Weights of a small transformer language model.
Architecture: RMSNorm before each block, rotary positions, no biases in attention or MLP, untied embeddings.
Training: a variant of SOAP for these matrices, 905M tokens, 3453 steps.
Each number is 500 + 40 x the weight over its row's rms, rounded and kept within 0 to 999. Layers, rows and columns count from 0. Numbers have three digits each. The size before them is the row's rms in percent of the matrix's.

# layer 4 MLP down (transposed), 2560x512, rms 0.079, rows 2163-2199, columns 0-127
098:470504544472497558425459498538532580516512538587463556451525454481504482539539472441548358492472522480543524540525499470521450481488537487520532599537487564525511483545490492484508492506542479532508475391520550479466515493601466503538456453473464433557517517563472547482538517494560518542455456541489502465505504493519405514572460504541486492431418494526552444539486470505524551516450
105:507508579414487443478439533524510509486499500494553505457526557491516480590511506540529454487499543529476565555516526510532422572484480598488509517496405527504441521559558508473532478481466506466509520475549492519437453500454476531532510490510488422434450516527479474507434501488486472579548500507537510414448543463518421492532586470472522439462488465448476507509537544498513510466472
100:546476517477485495550447460508473468569595588486547527520541539504476490527569494536511446429510492465481540377469478462527562477528501440553499486441517490438538490486403496480552475467462500506458551484508491535487507428544533488480494537526503498631448476454463441530507492491526540591579483496492465468586572507543607493508449481522492510535523474492460543484514498493477499508502
099:511510518526505501505561416531552477537484582496534527535513484513502571513481573522596443549468518539459510455517542509467477522474445553466380493511487445517506513485461508471529486565561459503477489583497476394527471483482516457473550566450577524478578456469476524449467464508491446418469523530507452499525518518477509510549507520492520490446508537495506566574511521466486465543404
100:467481543466480476517460425471507548474569443515557505469465433505490444469590474482431481556498586483480459460523583513504517465476483524515499578470549536469537460497535565472502467416504482569493530528547519559548461532592567506504446479493445502498485524557548516499535498457483509497449523527537502559505448478475482486500485525490548558568441527445562438577541569463517543460469
101:502436486506590466547473502569522469478519512544518457446487492466498515438541455492478522541524460467496404560471493474486465481470493518529564531504568452506475477436542505481547546393524530480502521457437503439481538511558503560520534516566538570499550483496483455520557558529531578426507405542515430532506536433480488511514516534444523409489520442453540460449514495468482469500532
104:559560469535491553521435488462469560507550490471451481456451523497538510560470499565517470546494536558486466461568497416492487467511512520425460568476513472497519454477498456520460514413490446462532458468494535494526507521523475531389526469538576513533573519504477459541543477560495489505459470484526480534559528411535535656523509554520441509522524536565501570479529523521467462460535
100:491501514541481440454499513465514459523516467447523524518520491498529491522533485508473497438495433469470490468497457489407547512513478406512478535466507554447503554510532545422499455500494440520471547614492506582491460581468521463462522506528504551469533508482519507548482445476538498542554470530510486483502460549466514552390442527517543573421480523552493492426510564498500539505424
096:504535467509508510479527441490465525486473535546432529494491434545466569490562489497463403573565460457527559462515495501502523473545471427487520517564468480556448436532482500462485538527473501502565476497507463497506459442477503476594468502515520537521457552524468454468476481534486538467412529559487507502482457532500523433549475503438500489486514512456485483519531462462468461571598
096:494487509527473513456449506543618501481504506536416503540465559506481512475454514521595435447522537465468405519519489503472447429516474500503570518429415498535508499480453436491483487555502475533504489472507507488527547517476550446521490435405486492532471528483565504496529503530556500497481491523540481525455507453529467512518506531599589520447543521430521406426529592443459458493429
101:493485503514474456478515473463455458524470539524539479462519485534537510508530525509514557517454514556521517549519550462520561479465488500557485527534516502486542446502451428463449440466507462550434501500575441523475445442497483512434505433505478503478442536518526512481504555532489535471455516471507522499482578515562469485485535453524517442443507517543528435443521483518478533427510
102:449452475545443548511508470452458493498515490542500458506456447510607557485436503461472404493488504459489555443503500453586481431517499516545499483410511502532515539501441382523500525503458508518457436532538549478532481549512532485585511494484514497540632525502509472423508474469465505504547449448562504545512481542465544484500440414440479453481503454491462495543515579542497466446475
094:481547545507472501449558524521511524519521485451508477543512496537518463447499491455593563483552537474449529486505491438514565490508523457575409511479419449506505521496465486514517583577522451510555531535505558441560567531477522547479497527475506503519562511471435468562546500491541471546542491495508457493521514517496487507480459433473513540450498507502425523530463553452562531485587
102:521501492515511531484535509507526516446509510550561538488503498556537464524527491506499624482466524517569528558535470567425470527501538522507544464507516458493522468482448560531471472437491480502554496478470512452473443507553533463488556552582472524472515459460533546471535560452565541576481534556508525495488547525546464525447425588592473531539509594490470512497471496553435533480536
101:615508590568502477509417466447500498518507473541491574425517526478534524544520515456521560506521570512432584448464484528465461548495535476483447466518536478540480516537578537531605411561476511442488568464462523496546521522454452451467464485444459555466458482494545495587533460502553477484448520467521515479486550594473536464452507477536499477474434472478513505531451462509538549511447
102:506542491508520549517570473401539509554496588472476493482500493571472556499530480501520467461534525567532555539519496493493511471533526484529499506528517502483502531576534538490491430446426489522536471481482449555510531456530487489552519443462538436447490496465507475517575505460477524470560501568444519474425542508477489502430536466503458519469562539507506511449481506543487437475380
094:488419473578467484493462484525529489490561417484513474547563467568508571534482508507448478495550507541525516539494499532484452502503482451512496538586487512507445494530541483590499539539535516533488545460472513495489473513598481451485502496491521470437506515576512496507541507612459592410479489536477488503395411484509504538499482457432493556540493492602445513513548544451494498532511
105:399522465521525482445443515553481480523514504519507454530540497505463523471473527531427514486523482543491472456509502437484535490524536460525522440443470480580564458525606507461487550572495512504478456503507504475516510471516456501446447481583555512437488522531569480494535486494549464493538447488522441505470471518504533545505541522520563526464505473489522541510522524553511515462425
102:506570548517489520509545475518453485503510513427583506470494521456455520469445554501473585589501519518398491416554481545537503480517450512485550528563476505460522482498572467514560529475526504515461496441541524560465451490491449456483492439478465542506534465527502525499482505496505524385463571482455498562419472454488491504539522494520423494499493474513535570488436545452461491483466
098:500514481494538550454455470531488477480470529506515602540556444468491567470561500504531505491529551433541524469461509488517590459518440452541448523517502431539475490516509485535537506522503459500474533392493436359477534455474408522483523510521482514568528529396585539514478468504461443428517509409509513544513519510496552510527441552488542562447492550506501472486518469464546482414480
099:563522495464509417494479502530501495483535528463531494477525558506447566542446487513498525466456514492492508519531467591444531513470465522537403434527488528515499449504480483521482468465507572498450561488508497508484522497550478536378495572498571479544508466532472517545493429473511476521560617557431579445505515430464516495473389542498500496519443577529490512541478557522497518428509
098:523491495497499491518514426496511616510486492491505518531527486516540541413508586566482613476517534488490505503506396501537505529510470539594448486465506497510454501452482471480535463521432485591492506455507571598456504507482454470526501520581485468511503451546458485518525489498505482457501521469507553519474540538550487481541536403523455612476447460531514563526574571523518575504481
096:433583532498505499483509447499445492526460498493528588445466539489473531540526451528514437538531513533479505537494424446418479529475422568509507495531432425548447506514489448578540523474518490507476458462447475477606518498475559550543512425513542495485499503465446563536552520521446471513487496500502534517479518500550444463531574570505492485481515470513507516557509525507540477530453
109:525515473474501493436509505567568489574570506451551499425557467561565499471429447484494383542492415502464560462549490502448502537488519448534504502512570570524492460516546497506555487458517544511491475506505518442474437475547513550527493506513534470441475595517495466475493577468494533491456501491504520494533566489419477524476537505558478473440485433490527508459496496513442493534440
089:536439491554441480506410530494429508399457495546498506471577518504521465461561493453470665468489573446551478528493505501486510502529466498507506462483520493459449543495526509530526525481559467478413534489476473524538467485463486527441492607520514496488459500582536484514517547520538534470531536523507524485510460524441551499552582465518522551446481480486438429515507491504553569484616
103:469500579535406431535476505520484541568515463550483517492485534479475483502503489477446513464482407520532473571470479521470529476455455510473526514479505565543489494489515483519447471570509464513474479446492429570461524543503446503518557504487504511504523445477464475560539486544475479494508494546453431531486461458545436491405475456564505525474458475524440532482431508513488522545589
098:476522536494487500490530449475591486531521564503397469528542552450603521553475459543513532479459441495494448533487485513569472484519478570502530547466437447538511528532518532454539451510537491479457523472481521488478517493500547507452461491497438479495429444578558465491530495484488492550578520513489537471540574505503535464479523468520458553505472439540460576429484479534523516481467
100:494485493483469581481565479448426463402496506373482477565475508459402523427448498525501476496453481549498494525446495531494460479506520421520539529462561515506536514508495459477542471480433468515474439436548564501614531463547487463448478494508512559471513481455381539509414452471440471532493487500516465487500472482492501563476510526458462515504580543501561579530445564559464517514520
100:443477446516417506519457500488511470445517491511499500504548482482506549505458464479522546435543535465476481540470555513496488542494430489550427511491493549434470478511420538530464436492536485439537444491540513498547498485497436557481506417525552496533494462453513530555518516471458465494497426449433557401483470531513465493490488461459532561534586466427535497471526498461521498464479
100:516559487506462519489464464443469498449542435525562544403566438481531518525486480540491514509388531499418509482449501523481511459497530528518561500561530557478464499480507523516498468472539480498476536477556497449610480484504424462472483561513497504524517555533470452449462494484508491480431475438542447545525477532518494526551560572408471498438505493528498521443483548487486518446503
105:490404534510539573564506485521512443509491504512428483463496521501511504536520488506436620531476528395452439523525534478524491457533486501497521511535464510510523537475487521539479462505561488561509450568494526580469465483506406448426519500496419514464510423490535515432461461506484464482505563474508494522495499627517524559522491453511548447542520492546513550485498519459498593529547
095:548542547529432531578455511465425486517425518497575538512452460480527538444467565528481564494519516487463473547498497549524444558599494496453484413548528554468508458562500546498535544478511481505500501538517488565514507481478522465464467540416502477481528515510502494449487569469448446547500498468523494425563479490489569472435483475438487500496475457559458455498464458453501498444496
099:490512483592440569494536549495536478539476530489527584451572462507514517479548484452516501540520491484529479481571497490414557518497519504479480558481508435491497477519468518558457487485506503459553471488509420515516455459499447491479469538523532509537473513511507513542477463473495497473544586538467539511504476537495494447544521490478566502552538479494488496559574492519543461458563
103:533547420536479508505460504471423480514511465455412468502502508514503502449501495419440335509520558513513482491500455472496524546498472447494545508503515507577587579460470548518537533486490410495526503445515506475404511555449546516481587502534494509560471561461516502545490496534505491575578478435522496495501463505533542518473469522499534489478432508563495483561496500570479515482540
105:539523533413511413516443486505476556529496446536451453544515485488511506539492526543523510411551532522484538463499512488534505479571534526533528435509560473513581547416505484478477508465506550540561463534566387496508556494578489545476494602500500499527510444573497538500531569543491515533553441433516505454489503422543531543485480470513464514424508530469419518423555545545542525474436
100:460512481446508498528567569482480480461550478583450494440533431589546484478528458489541687504495415536515520453473565588562464522478468445486516474473526494466451487532509501543540510458439506554518462541529484545539574529497508568489482487503513501447544460501518511474493538493473528543520447430535520527522479476515511473521510504443503430532529530500488521466472474553512430527429
102:498512520520426531536537562473462547457498479564562474526514452520540486535520428465473516416518526498534390508529444526466516499442494470545508443456525554504533499529467467490522478515523515519483469503494494495439515506507531505523465538525477542464453526555527486461571438509461504371529484507516539418478488448630454532555592527505441462562455512504483452569451463494467515480501
# layer 4 MLP gate, 2560x512, rms 0.0681, rows 2164-2199, columns 0-127
104:502513535525493534495517454503533545442526546417443443547515521524517566529499430509478525446449495553447485523509529476518488435512479470551381508453556516556462546492517518386525488482468469478507475470424524526505487521478532477484457475478572471521492565492506541493495528499540519505567608443520505493519507511478532596502530547561528477540470497458499440545549474479473618516505
097:506539462497476398439503515495500534536452500479457491525467532517512567459461448537473492526530548539456498464423518537546580522553444526535476522559426584513492550500539502525460569550516481538516481552515513540550491438504488570582521503518460489394561506507506518480440487568479511489602440473466473510385495385470446538511538526496536480451548575501527426439557524529542550449538
095:474510540454463538481559464483497487453484442514460520505483488492478482520504511500504468427529512552490528449517534478455505514501523496446452559536532473574492540475515537493468521520500473472510482500562493456470482539481531456527536574475425538427456594422565458543508524532459468463352541601489528555478535452542485481477552510530542444454500495519520541497513498550513427538475
100:458486473498512510496551490550495523603485454511503545492477458520490506440512494500505423538494458413502494527520483481501525540517476541443477496500402534510526481544518472505559483564589533542463535504455413461518433432487485567469502529432503506500520539557519461561492520482494463561522452461517573490489553501447512559498428377466457482512514487490487568423552541528547521505508
099:545454461523565525497463557441487527476499506513491506427514418472522519431472513495490472498481521559528588569521496479485450536432487491496475464447495549584556441532498571494531585472507482589537476463424528488462493530594491561528513521443472596487589471523521564436508491474518424519510466492450511535489451478485530437474473520461467463425473493449567444510522466440502518460485
102:412474492542562474579564496553506531552473527489465489506555523425428476501527501480491553463558454547534462518542460466497420515465453560492528534433435447505556526513439433486521524551584503484508505374488464520489494428462520497481529492571391522470614521555538491548527465451504475468553454456566449523488502453489470507451528478477422562545448499512477463489472481531590558487483
100:532507517404509504450464555519552516512502503583428467480450463457472521502603523513530471491460508465511476490492519533538467505445555601512438496466500518484474475519477458511517458552457524549429512556399448490605485488503473444549446514563529556434491416526442403479522505578497527510481504477474482475491505520463538535555504528477495488492453480476528468526477508506495499562494
099:546532503456498502514549518540514477499524512499538548471488554471620537536440528502567520484505516465492490483495517511543489443506474478517458501505488531422556583484490443496519510472469480489450545497554544520556541537544582567463500448486552513526486539458506527578524525527548417470486456449486526398523511523546552520485493512506509475483470438539439530471473485536474527457466
100:466509435515555452491468526448577511505561478472532504589559528483533537547475533468473489432451510579432482544539503491502487464517484493462547468583500500548568494544543587483541531538488543415489419494429535453475483515578509496488482490508575515491529531465467475521488508499470523476530380493507563540531473533509564535510517453406489471546484501479483532527504490551453506470513
096:567526507483449465522471518491509502467558482468500511459461572483540478516536508514509508488446531485502460457513443536448470496512449451510547534463479477553481494505522523534580461525482516447537546527505534537531557474466414412583520483538466463535539424509479467492526412474459523536514498485502550541495474517535506560517485573461471569454434417505539546458483512480461477486451
091:518538522422480548495511519548482483504444553483551503510507476525512544440509443501453476557501500478548505548444507543488489506481449450518389513463488540536525490508476498486433453448473433480586448501562434548548467527499513455449496504484518519512418514522576474450470509523532464443520502469541510545434535495475535500573459572562490506523483549445538456503522459467476487465536
090:552533611508532440488458540410506496503466470460495449449462483538543475471554541496543422507625464467556527485555570430552505414505512440554489487527566484550479507471384497450455527427571536523550552539559509486484482511522536554448527510455432510506538459492502515483418460441471406522519460556533547506487458461494564456482502488431451452465466530530523460475467567458537458467501
099:511472421443528479531487544530533442558498539517540433580513486550463509486484412493416483496580543519408528504497528476514518440567541511543502478537498493482477431470523462516481486470507469467433443509505500519481495457480496517552456469442509491536563493471516472508556552468537461537476566504531500521478537500458567402468508487501495462489453477535476551485449525528471530545482
102:487506555506502508538509503544557520527440508445489549462547522494499524503577490531543510526503462535502452528468506575473518502503537499552539475449487491536511499474540453456496525500566554511523536497579570497529491537516500531455446563422457451527536460547466527479457573476490474478454442525506516493485428455436532480549493421532489497466476568528465407431512506501542440468431
100:542536493475424495516468501499532431490570484527504483468485457578517500496565469502474466507509539485592508542474514500542476519507510417598472527525515471470420474485568502583577421529453475474465452493548522520533464437455505476515491563459515531478486505427553477470464541462489515576528537578478494562504558449453525510559472541499488522522531577505526523540513451493557509559495
094:514493487423577491491450477528463538574495449508455529469531532531548556427505502423452498404605491462478514541454510462487467462472543499540546524492458476462442469533490447502497473496513461517468452460432504620456517566495430429477543478510584513473511477519472484530507534516508446449523508543512535500524502519406507539508491504503511523504524529534433503564487447413573536425462
099:476467619465465456539568500529545424504466510534501470445452469535509497546415517544508548544522516531447424493546506448514496480556504480534562538484421519518511497488443506502475509493506534531459496504461493492517452521454428485468527458518469441511549509420443506509511464494470483543463542456528424480443568561490408459472484423494511473500436437481501579429535446434541470485480
105:498588493512512535446527525480465489433474489423527480541487547505454488414452563428514498495482506559499476497572490507475442462483548491448508540510410492404533479576516491529469523422530498515480467476483547467448473527549449509435480466451489517538499467468502467506483509533484494354482574459518525542422478492485476514514489502496483445518510510490480530481427482516474480512444
098:444530491454475517566529521490462476460554467472515469503521554438525489473497509499520516465480474507550549478528380425513435457446474524562504467496438455507584560560514540556436551488467548505505513501491506497454537440496485492506516519536591534443489505502478475457503535564482510477487506461477459532512463504503536489552505514484519480512533545464555506534524539564491479450419
104:493440488500466517548489446523546613555489543481493487564444433566454490488521450485449455476524448534573541491548516458542493518489536542488484485497452482465521445531523558447538528556503463524470471423419498509502482558503441508514502496451546520485523571550495514455467502549500475576488441507603436506449497475442479540485490488507486483449540508461497474472509533532467493527466
097:482508513498497503502483493483535472546522512468526503543426434447520551418536528454472479423543519512445500520460474571424511517538563473493494499478478472599477457487459457518601502502434547621458421460519528581505445528536447512499471499537436512515532533482480473464582484467503434474497585460507504459473440528486489469481448447512398527497515495510497532522427552557519570552510
099:422524457507472475503533555499495451493415488527470566531475519453519487464518476506426516490541386436535538499578542480469548518530538562490541513512502488481582560474468443526512542581479492578472526430532427479561491517528496507544567455481532561521553592475395551462495557512513537482499514503497448510432509522518457513560523511413515511544410525496474482495469554456432468548478
109:479465522542474484444493531478485580495450453476500545504552495487550529558418501497492465481490521546508548421502491516513486521487452559495518550465455484499457499504499528580544428504424530407480440484455520495523495539463586561518532430515580486575481516507466482466522557576508489484447490514539578530479481496490443487528490495561502548554392548501434492437453559533464484504517
102:548542530540539500477416497431508538510537501494493492542483500529449469489541510565537530504487420506494392488529509464493534475437430438481536534543489569486443505548518550453445426426472505501529521516548487516502542491488508508511518467465528517505486478511487481521557523536511492531491507470504549513481514520518433450544461556482597516502536472501494478625515554457517494495513
100:488526621474436484472481515552387592490530573486495488394554489516496533444446570541446530443529457536595475456512465541489481487450498498488510462489508449515435449514556444560458515513551458581476470410539516476492506487530494528551457592488474474501526462504528512514555460473399536485483472492507468483482453517468485473495476481487535476480468503470525444506407465517488441501510
099:546461412471560512474497482504509525460495483551527436506519493531482528409498510504474503462458497438474492485516516498501564458469515409479464541503522466532416491481456510505586528467450530548537467481484466531508546515493451498494548415516483542543635507460508539517486508525502454520504420478436504498420504516485490498567475452496551495467495507590530487521496432522486526521487
098:513495446473520514484507546473539603518464546499452475509459529513436483461571496503531512459511501433468525488487500421499464539480514470413494533591533524511486527468529472430491508474576597453468448501441528513506546479597532470505480526458534458477554527522488547465481515471473551544497529529552511458438537506424578402433582492495452518483528546585540468427455435482546509495513
102:462504538423517501514497468435538464577482521536540486553481551498498502528530513487481454523455519422493535517466589446557488517502506527481506451513470546461535526450524502461527513583515542487560517517514554489488463465514427440445524516506438454470450443503496483504495505560476506513384568460434517476423491580465442444519513560507514553461552504489573490481452468603523487491523
098:440523493488380494462515462529498519476504435549463524485512504546513442516485528456482566539372497506462548466566465546469457496543476487440487564517516511493470458549442497528450548453492509498518477565459462512513507570542473504485465498383525489473563539516450504423481554468504510508452499511501540531538464479558526488518559524548495449465459526517496482444508454537504548558499
103:537531509516513512446541522531498543555539553487548560470529583489485487521503541565429464509531459491628501575454527526480485495433543445522548447456473494470490540526476462534535485452555494522522508435464438521555553501472529490478417548419542448498444527498479506489438493461448577527502517534564495493503507500496471526497509526401500463460448491468491466531529474474427460537502
101:384521495487524500594457553504521490463503460529446491404495501530526519375481504531479489576550498503483531471491493531502520466509544551540482556513484491518480516518443490516604524525547515579578520512533583547541477502505534503533447505455530521473434490495565475495508548525392534476466507494532488511528482456468474513451479484531577485456449500515493472500427524523503477573493
099:510506539496421445501530532465529480530500464567510493563455542525505543545579462515508498490491497495524548515478497543523491510517449563510507502500484498583525456498507499455471485481572496518424535487475498579506520562508505454482487535476480556482495471492545557460507509485454507548513421459589468444518509504502503565534485502542479488560484507493451466470421495490443448510535
102:507515475552486530499569489525549512505457498548581585518507522501553534486456392542509487525510493435530520432572510490582453459542466534491424538540467468456498494432417471518526465498544567515438535447490525478546505467539473515505530456427474484449549542533506532492481482512511527512465489508517557511470506509501525430556500489448479500502527399473526552520521523406523490514560
105:521450482484526524559499537538451465521512522521495551527519471491487525423442546473455519529477499471534432472534465542486524525397499488502463507489452481435407432590470453501498508577488475513411476475424609508461484508473549492599566491581540495569517474492462381562514466471531486361548531492449576569489481533518474491487435476550502507472448454544514522584440508524498500513520
100:462512440458541482446535512515456490535443528566483483525467541452547582476468439507542516483518504517522526421485483567482485505564473490541505504405446515428526481450437433529548443545524544475468494492531608568608503529457468545581461491511494493533558537466457468498498499504471476516491447515505513545493498473450464498597604508507457451507459480518538505504450445536534550506442
098:412552508539418454513478523518490540502480491469446540470509466572421488481525481523489554423495536495501449470518454527521601521475429488492540516424530527553510520502524434467496441517500517502472487533554479506482506481469533482489541523494492467551445622519424520477562465481498528468494462483505455490552467536535569462478434520492493521456564485526536493480469615538469531472485
# layer 4 MLP up, 2560x512, rms 0.0676, rows 2164-2199, columns 0-127
109:394533505423503494515482512542534464523520434529591466497508478547494454532500452427504480481539508466550399482468523541432468483477524496534554493512464458474512462517513501516507530480572520487557554483497473430453480526480514518480456478510505422548515493531506485555455510558408504435517427473490529485571564487521420507505513517543503492490527559402523519540505547494587488492471
097:545413490482457631510509474431489523522471460530436493566513498461592522507451501465478549439510448419439457491482514549422524422521485496478427501462503445509519574570472484524500466497550540450525526468448499501530529501583533530471509582498567496500445551455453470450517480508433503504463548511468556511522529443521493499437517495533578427423517481528529523514477526422457547536520
099:526511481470479504480549476549562496491588531518486510400502563509436538528416485513541549521505552539598515435447437477446519494552510458594450511474481488525476467508448503483493490477528453513494381501546492532445500477494527446526463496480480467454462488524536596543509486498541538510489510521486486534501540504490472477524507477469487524570486467467516434434522500529493475496475
100:405463455486505474507518433506467574554536477572520521534475454528457479530534458540471539555462583546492502460500572495437487490448482511482498434473452486519492537490503545516503456525556501506492529569539574538538499514494472496430445515480479497461484464500487452471478517532473531454583594495517515508457512531566469483492540545489509509518464439511476455518447503487494513479452
096:516441514502476488482518464545478468536584480465455448505489521485478525482557543512449463528491466531496522537537486499464530512530514446548433451518591523559544453496483581457458487481471523532575483502536498501564415577510518505562510460488511524562510415466471472502520492459562475494574566573564569485513554495547443490512505506463491456456437457448526479559447421513525432573498
104:484530487564490456526495501464509586530498507470458482513468547431488522503467473483536544561541444428515487496519536435469524473552480506512518537402462522531515465560430508536459560481472470487567569426544467512503512510446491439486466504503482567456562494438514539552535537457456515472577556483474540423516508488540555528544561485510567570566488501479494534441465493530533464533587
098:491437498488563526554512458438546519512482530470524549512524473490513496535503429527515569475440539537546502547478514557497544462519502600577493501540491472500513501508533498519524409442497498454513485491523436486480533488505545550510501452432554500489502543532518513535428521457536393482463561401504568531500489458502490518455486500526501449568459566566572476548535555514511513429476
096:474500523530475483514529535486491533515524473533477463502574518477496554571451502463507573546561499579447515427509469473533461495611535489503475438532531483500476380537536549474545470519494449539445447506474537491474572490433472506545488585488482477486537549438590503473589519521463548481481504444530476530428460590534496471555552471513442519476517574530539492445512504560398528514511
096:484506567509519521530506529503448470433400480511451501504509516508482484486519468513459572501521492514522459512501551508560506427503491472509501482509526512460460507510474481529590505510432499479502575466533468502515448523447559461540592554483496553460497477481509540520533494470535553551495567502463416518430496491502469512492546494493517562460511512524531476539531552410490530511432
099:451452521517499428559439529464457506513464469429484474550474474542491456510453576557541505484472564547586507571528529542467518473549497421389553457535565547519444515496492503592514513525512452420484551524531507494437445562562490543463489494520522485500548419536510602403464540490484476479437458540464517533558480440524507509486500543505555560512513563487515581458494530521524539510490
096:524567536530496501496493497505550532496426437523525500513474496471476482480508535525455535537523498511498432546469514585542540502487577547524547503491591482526588496485530487523484477494495433547449566529481511484510454538511536465573510491520512579559524513560475496444499532452445561536474455500425465513531547491573564509496565568469547464436507498469435529508527453443621537443536
091:505529490494496473506536457484477452604554465513475504538482466487581490541469467490478493493475564541450537482424504469531538522506501497583471440551477537531575481421477534522565563544463479547517475497471528552398485559505561522500522466534445510470556536508446532473535533500479488526460538491478426482511486527505438553533475465534472552502503488531552518458511509529511489520497
099:507522515541483536552559525461517461481460483501489574463513471447508438517508467447474435573540470555524536510477379519473541530536553559491508527526516424476476535511475466492456415455535485503502477504514488465541521546535554504596449483498437536547547469492455548521504477426489567550468477517436560492421506484536457501503509528433476548480513528524460495550539543556462563504528
100:536496477534509497547530465582487472492491469550415506493485539490459541466556483475493543475465527478543406444502538543517488482478542509507485550500452556443508524470478497436514484518516487415465587494517557577512494484472552496483567488444483514454473493500503547466530469518467546475511431527550500463510497491513539474486492431501483467458540481516504581505461470559496500506474
102:497497506455567614464493478592466520526451571523469525478511552438531555557513486463496531532544524540513458496481415464495472484567439514471501490547462476511462474466547446462559406493429496373474460525526525521450488496518493470529476480546485414518454492502542490426452489513484534522549373521452520549558487529487434504389555470478567490453494505485497432487454474497493497489494
095:526537493475473590467478490512426490503464498512465475472509482523478521524513492513586466483456482431428450527416493473486549522465503520439521466496552501466549477576478518466501492483516501436491533462499486558506538562485448552492488570499445471499490494588457500493598435447496559574507532462513503495519486472544546467520507487498523505449454516447473508482491495552526583555592
101:569486548521491528408431493499539463556489482490453487520518504495531509516515492490406505493524516514487532541521401494501552542510520472524551553464544479432526536491506461488529542486500503483442481458532426474531440536499526523462474543472501552413520558531549497521517558498468476487484494488402559467503523448481465493545511466489423502460515470489497528486477473549550529471540
100:460533479535535518586517525509507516554542495557476468476510497522471458485533458495447515465553522542535481445525512509467486545446446465555560473554518527510445553562470489464455570465493528484490435495473556480443467503515467565535490490535453495512536515536519575510543527502532546493525443482396453493489528521514533521484462461522492444557468453578498497428559481458511466513427
095:526518473481608520506570462478467510567456494474472578555525472508484476511479484461438550460584505489520449571537525501435488523518474481419462491514604459459560491529463527536556467497455517506495493470437509500484484505501481479441416562491475514459458492507470493472454437482488531516471522511543533489475546483477436590546510548464528513448494463531516519527510410478432521458479
103:493461468499576495501434534441498441526499520488452499505503538476551566567523445480544514543437498454551482400582517511496528471479443459532390480537477512512462485478445465541527526426492502470553513513539579536489501430574581418472514476495442497533491554510472462592538471504476536465471471487498520439527506473509465503490508536474502499576473462505566519525476518480631496534494
097:435455476535436507460573461508592513501476490510532501496468491570469495466520551543488510466486589529535574524438524512505527537528508507491485522452510436496465511478511546513574567527521540532562445424503574535479468521488519508521506524582551590582523529449517490414587434442520499474478457436465540484509544546562485499512463431531520476454474488513468526498451523525486514457525
102:508529565502513542483458511511472517533481503462556458458504488541444511492505439548470445496547530506456506504467429488508562469512465474527504561488462506548381453545476525547457480491502541435466438512545487535595527517511473531476486459514509444515505484561482553528494494485541500510488474572486507477535441483534510509529537523455457523515462416437483579614518582560498552457447
110:475465529432513503507457490536513468522493458585500600485441471478511546492430488547465479468541450494555516609504530544510461545528440462498479513512482428464520413502506462512472527522470519570481483460540545471488434503565528535623527517475435516483496442470508544478459533515521532498452516487605497590439500463441482564457487444595516454550476522571448424529435442513463430485498
106:563483489426602489529556464556520548545507458421525540525529559528492506495442533563489481502447519518541522573544475525449548494439500464512464528533422543497509514535509520512583590505474504499520491521528489537475510498436523458518442419484548518483545487572439491522584498526483601521477437501433441547483478548481462540544514494422511476570488542509504511472481532542472514476512
107:510512502458562516530479536426533514455433447461505468553492521475540485487494552519574540567532468529436558516471581502495573531508550465479512561510485457478512516481572543481408468511563545541537508481478505527573488474465496501453420508470490527423587501493544546502491525533413507564501519515548507507475511478507490476472498482502464486538473466523533513502544568587479504497468
100:503435518488520479444516551491469506450476525507516455524533470477516570463511534487496532489448512453488476500522497458498495502497547502499478583501460505528471563484536541462491519507487456550466520525472512513555522488521444426436478479496473604428461559541552466483480479520572518455492468442481491399509523508482542542574460563533491547527523509507547564413482551448541523446553
099:502540482502542447490454430523446542424555505469393496517558493489423499546414480500520509567503487521510512485496512462528579545532507462590546505534483441469540437513552460517532536517407532495528520452511498471539491584497424482560522493526443571502437542435523544494456525471508468548546453489542536469525518576467520501521491470497457491465555541492527538539473478561551471533469
102:493501498445478477511475480427506507463549547446564515545503517583492503474464510501496494481504476425457486523460540452487465529451478473575469462524412500443484451513457526523550442523523476444518442520474478531506480530520545463479459503459468508427429507536549476515440438566506439495491477464469541523509483577463544536490509572604505527554515431508536519532451489555546486539519
102:426428485517521499557478478457473538493431473445519512473511466488559555531556527546529564443478477531413489494479424469473444515464466507483477504506501514502457482535454508509445428538487491467482524502548491516514504499438461407465448464514540533526506455522505508510530512513485532445449525478516518454492498502547549469452525463483472503440530461527541529475510525482483526526484
104:485460512527452546426537400504491446510560528487494496517484545485502503519502452511415499485558592549505472571433527445499531478428469479491474457492453460388548475452474471565527491426562496491604541523412481473494538515458492493473513539479429512444480513529550466479530551417488496494482571523504469422477482552517519534503498401528465487583518542550540537452517533468482525507526
099:526506502467467527547544559441480589492561501522521443440562482515553481502545532509540468470560430521467525549407480517491544476528567441519499460524541471524475565477485441598504483582454522473435533437448495512491575469531561495481495532526529490514544448541466498509466517548554503584469498530567466541533571453548503502516495490461511436488520499526521490554496562444474549536467
101:523428475535480536483469497532543502525450477536527471471501437434486439470557503518539528514431466559486514451554483480528510458513518458504494556599555423591482529508458581546566530542481464418476535583531471497474513478500534508535530525540473489484431597489506485540479545441469462473508478517502534519477537549591498493538504519533515485497465537521499513465530477479499479475542
100:478481423493435473474462459506423499521491557489454550546558550524506553521470587471367500543524444499453445411474458457501496490526545549466464494477436468507553513557502549519448482528532407486456521514478527510513394522509507538547506560528526490469497514447492487432433428522458525456489509552471429513505450447529481509444540469446456487572543548513505447473425508517509489487434
104:474496512545496563482479509487483495461443548507540527462502429511535528504528499543486459492485470500486484451505476495477457523493520527493514450469588456557493510498490500548504572589512497502472537519548461552515506442464496487571525466438506484533473500500503504502440497567456525467503489432498414475506481476547501453528432564480469547484543496507483450442442536546540521524472
101:478573509514487511568456464507479520573459556540516529621510504480582504480506450510548477522508514516521533473555497514494465523495498491523477499500468507489425553479459455474461504430498536545453468495509500573481544510464509476493534503521526545479520472512541448491588556479476436519571474464464473492513544507540463498589539527378509569471452560489530472532491521473509552530461
101:532396483571458477481503506491482464473495480553481475568415552441520482567562480475417565484508547453545535548489490479534442465407484475515493496538486523424560471513479544533496480460505465479486540503507535492549529538533451512445526511543542509517465564543544515513531469547520474400514516547511574366489487498604481540471554596510488448532447539527472467538467406491556488469529